python train.py --n_layer=16 --d_model=64 --n_head=1 --n_kv_head=1 --head_dim=64 --d_mlp=256 --vocab_size=512 --activation="swiglu" --norm="rmsnorm" --norm_place="pre" --norm_eps=1e-05 --positions="rope" --rope_base=500000.0 --rope_fraction=1.0 --qk_norm=true --attn_scale=0.125 --bias="none" --tie_embeddings=false --parallel_block=false --init="uniform" --init_std_qkv=0.0541 --init_std_o=0.0 --init_std_up=0.0541 --init_std_down=0.0 --optimizer="adamw" --lr=0.00497 --beta1=0.9 --beta2=0.98 --weight_decay=0.042 --lr_head=0.0052 --warmup_steps=259 --schedule="wsd" --decay_fraction=0.558 --decay_shape="cos" --final_lr_fraction=0.1 --batch_tokens=[8192, 16384, 32768, 65536] --seq_len=1024 --doc_mask=true --train_tokens=147200000 --steps=6122 --dataset="wikipedia_en"
Each number is 128 + 32 x the weight over its row's rms, rounded and kept within 0 to 255. Layers, rows and columns count from 0. Numbers have three digits each. The size before them is the row's rms in percent of the matrix's.

# layer 6 MLP down (transposed), 256x64, rms 0.172, rows 28-61, columns 0-63
100:125119137100130138099179128107153040111073103125039161110140133080162090170125125138130132133125124115084159103084147126133131145129171088106074119141233101103083142122099136143173144138148127
107:120155176113120122103140158125189122109193127147089133110152094127070075120103162143113177159121129107108098164177136062095180099138107132172129168082173127111125099147153111069146160076096179
099:138163051156135184118102082090149192099059145142108131187136119115078090115135142104078138148174161098111163099126099155107117153147148134136164071155124119159159142135168104109098074082119161
104:101158084139146089163162157142109153128068107088082115118143156166136078135060150161105143143169179105073069097099134176076115100102153108186141101127106150096101156156108081158124151093150116
109:127121106127165057056209150105110116103104126150124082126143143161156170151111176136152119131105168133126139186119058129126089157090146146133090131131161094120178096114164083132101136069183106
093:150095142134141090142115108111121101178180076109093098079132062118156142106182123089132139131207164085172132122113176107079149092120187163132140134117143158108085127143103179186120149080114146
099:112122131098123122148140112149096125132144115117049167085135203140139204132081174093146186095142153168199145165089145166147154142142110127094174097140139098131104094130059161136127082113138124
092:113105094107179158097118065075084151145147134162098104114113154178072139111149122069153075142111142141094140140099124114120132136065162209152102130165166164116061115132116126126100150137159187
086:095145167202099113151159108105166130146099116149166192138141153144173088156136183155112142100096192134118148135141129156164118159101111065158147037130149164104131081139128127151124155103155186
087:137120151124102130061131180137143109117255118139160119153152144119095161093115163127096131104107143107118108186154105146141111080142077104173116090141125118088129085131159123116082106161094089
097:135120097119123087131137078079110194123020156035166138159137136121127078112136136116098118161116131111165171112091083166128131114156153123132119118098136104129094084148134093153132195094157140
109:141101127081139159150088131164134078114094069192121201119141185073137212106105128137059123079138142143137081162115112166132118141125134101101158152155140132148165138102139139135179093160140165
098:154144108132156127131146138108116206096178109156146139115114097159076233111118190140109040096100123139151092134208124090113159106159131140144146144128117103144071113153127096132134102141114150
100:096099163168079098172080148164134060128120095150086109196125141120100125109131089127099159111123081150170167121104164184161133106161149098181136139121057073127137133141104176137091150113153166
101:131189168160140185083166161085186088129104136125134093116140104122140051102189080100156123128118185115095134125201140127088098144147134146150094134122168133133152111075112172146079150152158123
096:113154154161076143147118122173127148149144081108153080164186148157083108119156127170179111089097160138120126164064126075201126101136116136134143186140116153037104099150138131136106086125086123
108:135116144119129140083136147119076145101159116077103103083139182193214184155124162094145144044106152142193128129092099111169131166148127172106147136108160147122126129151107098134190108120097122
092:096127111140171107093148113137132138163160136117115132166168078153086132130137095135116068129147148109078136112130180114108150123077060118128142128131137125068054195170127160088102104049152182
089:167137093134245129146160077133103142167197157111125174148110119167161124147096142110177096139153084152099107124120152136108145093143141111117092116071111146137081164132136161083106179168137094
098:094102053152106151113121122142121149150041127126115149151104119155202053124133065114168088107188163126110132110115128153122139138119096114100120120166040094145135154165140162098094136143158131
089:172107102140117100173198088115091168132113125132076141137132121108183103098055105117131085104163127160133127177068130155103136087147095094061063141138119102100082151140137157092105112155145167
101:158143157107112177101140162180114143131198147118188188081136128145120049129142147135108100146135120085107129126174122107084156172146142137170160185132130138051181107093157101099097135123165137
103:136178188154123187118073141070150129098124108189114087169135086110134135180115111087116089131119105175083126068148175113090110189143105097128083173136130167159167129114142125119096168114157138
091:068119170166125122148125161106165160117087139133132107107195042171166161141155110152057083105135127128122108143186130182077111115130082129139144134153093095161137117066118131136074120105162144
121:108118122099123184128139186027174137118144100081064133096112166150146195125143173101133125091120126086147156165102086153143194123206141144132130117147123144104151142139102123143160096158127151
100:142106133135077118127121156088155140122095084039105167120111106165175210129148132060127139103099150123138147163131092165114143178147155122117088132178087152086104151117136075111156104093133190
097:159137156120122119115135144145151121108123093094122180108127083088139036142114117164136130119131181143143169107145136140042110206140156128103158124080207132180097128132098137139105176167163095
098:183118151143112031149128141122146114100203132107152107113165111113168094127132160128111080106132151081053152122133178055096125166126122101176127124149097104116131179155159081141156133125149164
098:146138127097144131104178141146153115108035114121088147141141152123134093154105085117116101136126126069143119143169130098126177063121115125101106193131155086203041141114130097147098144097180154
113:142133111132127140116066135099103175101038137105178133120151156133199152140171182104136135150148132132145150098149118149145108116159047137072096137092094134051128125102123097194128115153145154
102:140181121128126114065131171152105128107081127168122125161142128088151191110181141123082081113094107097100176133121102112151078139187147158133118196149151129113128178078124118185078167114095167
093:218088176093111139111154090146068160085172133130126123134144126087160169128098129165127087156102113070085149150101120098121100172132138145108065146132114124127103099172161141101166046121102134
084:167146148143096144141105139155145072102094152108178120092158113172120177141098154142121145131107087150091150162145101123161092109028079088168136117151106114161172074137159121158141149172057144
106:126124164131126180162114145124082114127255121099103144130099122146127123076139146139153144179095140120137127132114155107129129121116109132128142113126068157138134094137131107119124118158114107
# layer 6 MLP gate, 256x64, rms 0.199, rows 29-61, columns 0-63
113:092191116132135131168181146087103128117129069130179125139131151146139165092152129060196111100156087179177119156117114158134120186169100101116140140115127095146152180098188121169142132077121089
110:189087124105090060175158121102114170119142120088182157132093096084136112048083080143128135111126180110083162107125184139116143121108105098176119098117152112126156146119147175137111110067155100
113:095065130141204168053107151123113100101144128158109138185111162139133182057136121125151154186095156124135127124104105137144111136167087147051132137152156156080118137155143101144158163071137114
107:162115132101174152122112126080123135154134125089098227133071112103093137104108108120148111214127105190139148142085151091160149123151114103091143087193126135078100147082169114151148163115107152
089:160115141135164143162100155106105111121175109118113164109136153105167197088141159142150126106123149057189047092121088144177166112165078121148130171123111102174155174153093133173083099125103134
107:138128127065120130103132094070166151173134127086098153182140118156087147165128072108124169155183192085140109140103146155141120066157114137060115095121124166120141125175128082179082113148135171
086:156090123141096086152139115144041104088118130133119104158123088128138199124085141144124130152142147076088160174180117044132174107121078073123111158121127115172096134144169154192149119149124134
083:110156105111165084167185154128147199110162099176136158131105151154104157131126133124099126050165101145134135200167145126128124068156103163071121102155119157111152114089143110097091151148195091
099:112072167160090143163113178145119088099172123110190137121146135123063127131115147176098054149123093129131114121118081139184128106139133092135135108087106110120184097127172111135150115201052107
097:125164130068089095119115103163119096121141153075129148160184115144156112091131160074128165116161143145114107078140114147102095145150099112132074103192136125070085135114153157115147158036194146
096:155150131105156122077129148087160073146168114143127144202090140053078141127094126122145084118096195124131217143153132158115152131099080140083075136103139148139165181132101122099102121135124101
107:131094147115163134153100148149072051141118160108127127151069158099160170096085176091147154119110067084098133148071102128144116124151089140125096137125122136098123188084124105166140142111159036
094:144151098189143182101101154095121138167137081118117124122107154125135149102141162127203141150181126088134114126125142133116157177101126138052146151077113152070151107145119134076118173116219077
114:149086099112091140156132068141123149156125138146104125115100165057134178105132093076144102096169087111134158083117161102127184043109056099137113111148114171153161128072125133137096157100168136
092:060116153159115115116176107100049159078172081073119144176100133082122133088100161146101143136067121141207132176074158143177115110167157139164151126116117109119114114144147113129109109091142137
112:093207120135133113107137174109142095158145169049155119153116152157168213063109111114183154130113128108157158160136115075172147144086132079062155119115130139134112114160120142146141131103135087
096:141054126074087142136096116083132180100152143137099161153078089115116138138124135078153094128170141108126145087096151190187111106153125106108161158092164131087082115183104134097107135137207101
079:118124150122134126104166099063173161134114146167082183151079095104090162099165138077123126177151132106179140119109074134072168176104101124159074148147160097120149135114161084153116150060114095
092:209113076138146174111133149185124115103159120111092191119131137179136124085069145122140144074164218103137098119130155107148139104114113156133161163102163109108115161164148161085171110126173103
086:163087082155116169080160148123170119137134148107124140114113114108146153111115122100131166194192102177178143142096136131133145139153122075136049125218124162175079169164149151130099137168148139
119:088121103096108108109145151109083119104193173180116184167174102113138130096204090105181139123122109095113143138107113155118161139143116148181137231083092141147103120140124143091077120121151135
105:095094116095081119149205048084101077128167127100146180138166135143101130161136119134110128175150123146147107179145119107139121185143134106136137138101141155080118187115144173097125195175131074
094:099162085112175141119147152108118169126140109134094110138139132068098141114109122158193153199135145130115168090094122139078170175107129066109078123153079140078070200158142176139145103146113123
138:100142153149132198157145160115153110112186125108140115193114169122124185097130195118150134153137097058144111092145114105207125141166099084140107166164121132114140177121094154100091144148174081
126:118153118122100173116151146148083170194169106091127184171146126129111203079095087130117164123082162134137129127121087080093121144150129114156062158110121086122139124082169105135135131147162045
115:099131109134171128120172134156116129142133123118139134130099157087134140096170121158157154176115059222157175210104157168148184149177097125093133103153141161148151142134131137087128105084188094
097:165110120139111154113110090106180070132132127152130166118088160139135145150139175192144142144143111107122105124169082146098087113148144114161116168142196174074111186103132174161040163078131109
099:129166115140079143136135100125111162111133084135067156151155155128195117108114056109108177150154164122117154142158105072083133069200112087119059132148082153128103156142141117141065114101102141
121:091117089149118076104117145130160161106160127118146083131120111158102142113094090131138129148149159126156129130097103080101120123159121087173119125118137183181152118104217133123055171100118020
122:129139104109143067081129151096159145185157144110182109171110126063107148101141141138147164136105080150072180097180111115120089112186169126173069141146143116091183159116100167135143170101147121
099:149152090100126110157197156069187179157124171173126152116123087141069128121103095099130097113092111160151132149135097157181099105132063095126076136108125189140107162108160119125091180083113139
067:098142090129116087095132135126100155171154132081097116169156079136163145124150114095151121118087086164139117101062137087129216117150182131126171129148085147120155191127108079114127193079108091
097:139117152066174146142156087123067140191123170087072150121092172123110182135157131106141121148161075089149158172090164127092105136112180105110169162114179117102097183145129139107096145092161141
# layer 6 MLP up, 256x64, rms 0.172, rows 29-61, columns 0-63
105:153148154153139096165112142079136106125139112125078169145107095121220125102087139132173157115137124056106109147184148150168110139116102174162146110117117129158085089064153078047129116154121112
096:162142127089193131170154126178160110113136090153082165085153134127142121115110149184084128163161082190121122127099145179088139182131166133147101108124078112125212132103135075147132104149094081
103:161135149139087137119103078173107140122127195106149165148132137197174163086136121107068148139073148130069098124159176087197113118175143114181111106132122082098162096163104131133163160101139142
111:137116136133076141146187127100125082180126200137175171119080157152111138150063120118161112141158121136115156133159144168128073184095109160159140129146210108117112122133074097090149173139176134
098:126132105113135113132121119079193201135118091102119081128146094112119092112150102068124108093188168117089145193090167104135150123127156112079133109066094127081094070160165146112120166167162130
098:137171142105138115154097146153147170099191186122175185155148085158170119116069107205099093156138114125163161132148118141124091109094131127151107131102065150068115123168135086164127082137102172
088:136064181142161147114101126153173135176107094199115148155119138113134151166173188176093111065124123127159113113141141129176115113162169114138120106123138099075135163071202116129152082154120086
090:120178171153088104111154112141108167119138095109145086125120130169175102155113138147118138089153179118126151137110146160115103112211085144089071132146122145143168055033143129111168171166137096
096:114169066133184092147134124096149131143066151105064134109124123106150128170131118079173113145178109160114161086146160095115121168094192177133112143158211170133157156099110159126112138106143177
096:117119135145123115048175120153169141203162136110145076099152100155120167114203126175124105141123074150136066181149121155153111135126090146067170102115109159162121143146125182161109133101164109
108:123079157127150109140111231145146135058133151196099130119137142076048137123119100108180084142080143128119108124194083136139114104109062142122108141143124156148132114090148146126130158078129128
097:188139184151101111105166180139143118124097127195098146132164154094148093112113099111100164166074149133090127133137108167080191133117122109091044136113188105142132101167137119125097156065149116
100:086067131121096117121135158198181128116132105146194104090157122101150181115124107185133146102097117088075162182112143125121156142154131182132125122098162121178123142183118071112156168102088085
096:089141056137143161154099127141120112107099151139101170134182141203177117077108150084074146094174151157129135113139113148166084109152147180073108088123105116127098150137125107099174168164142192
102:100104162106078095144087084112084189131134117093100132174108135170203147116175142121152091073102124126156067138177103074162073166145177128146142145155119122106051121134129149132118124134153114
106:160110090157108164196115077145127111135163116073092134144108149153133140123108083079073076110134113135120153144138103134146133119122127133112151163154036110110133125158157069177191138047095117
096:122117094114122139121172146111113072169139133065088156146155150156161172144134084110095107115156198128123127150109065126120124101217218117136133124090086146115103147112126135190118105159085149
083:146137031134150127100161103170074127127163111095133116126138127161126089115100104175159114134143110166086116075093173124149169138123130137061147138142112150136103178108144197147145178156195081
096:158159126077130148134122119112134091128141006133133131115171088118142150108136152109149127137157152159180149078111086137054135088112095138165113075133114137123161096106075148150097087134066162
086:059134144114136094148101051124087117130155120148107090195069144130129150127182154093133141115110149117122131160185122144113125136110155217079150158088139107149083112130123121151084152120190074
097:114133101093117115131106127172063156115140078077134176135155084134118155136116123150165101103108064097066186147129165060079178111129121152137170165132127132107128082080148109101102065092147141
102:137123128093154148103142140091124240121135124186112174102147124055130128165110160085184118079069158115116164157155152118121155111116182186163135133099142096118143135120096172121077117131114111
090:109133184143150105131162161201133137121131182100109118130129112105163096152068163096126167164124162106061143137138151143088142171115146141209094110079162131135083134168103118170101117186080147
118:045088132121124103147138131072065174155140078079172189159169127120110056148093118154082101138165147175146130146100151085138162082167165121132152147133110135113102075118111116125120086123106135
099:165131146131138122136066141111167155117157127069137115135150070122127136158102196105146104142097123131124187078097137136146132126153070097165182122082179151162074139124134095055125088057116112
097:101122150129144109114144147142082168169125120129134139129144156129118105124115151096115175080105123132110088168142165179150104068143034137139077112134084226135134164176114186160127106135161176
097:089123156111157173078115125131110152127135155124157080132144120153091105150082090140115124181130190190154151153129147169069089111157136067142147152147142096185131075102098184105099150073146177
093:132114098090159104145066078164148103177156165077111173070161142109109111117091114106105202137167155141137063120161137150200132136084099144176126120120183102137144130138119134124091153162157085
112:128131163118144146141180144161138130156141135148124139143142131087123095149098091141106082120161123164157058156130149176094086102128178173164081117211098164168098109148136103188076131062165152
106:144136153113112105122219142108132147087123129082125117125077168106114138159094086113178184107114116105130109149123120147098182097098168100050121151121125082076105112199165090144142116117151188
093:144050102146138091109146082168136134116081127105142110126107165123188117095115140145136166095137182151142164118187113162081093126106115058160098126126234150186127129110128093106118132137136160
083:136153155131095095135134142133069061159136130066143121165236092147152129143070164135120121100093125197134086137102104111124122149072104103129164107123126108100163112105075094087137117111082126
120:143099136162076140079164135124124105087199126150129201165171058126114081095103095130136112103121156133169150098106071152177119114104100093077127091112105148168124132118147116110096094194109094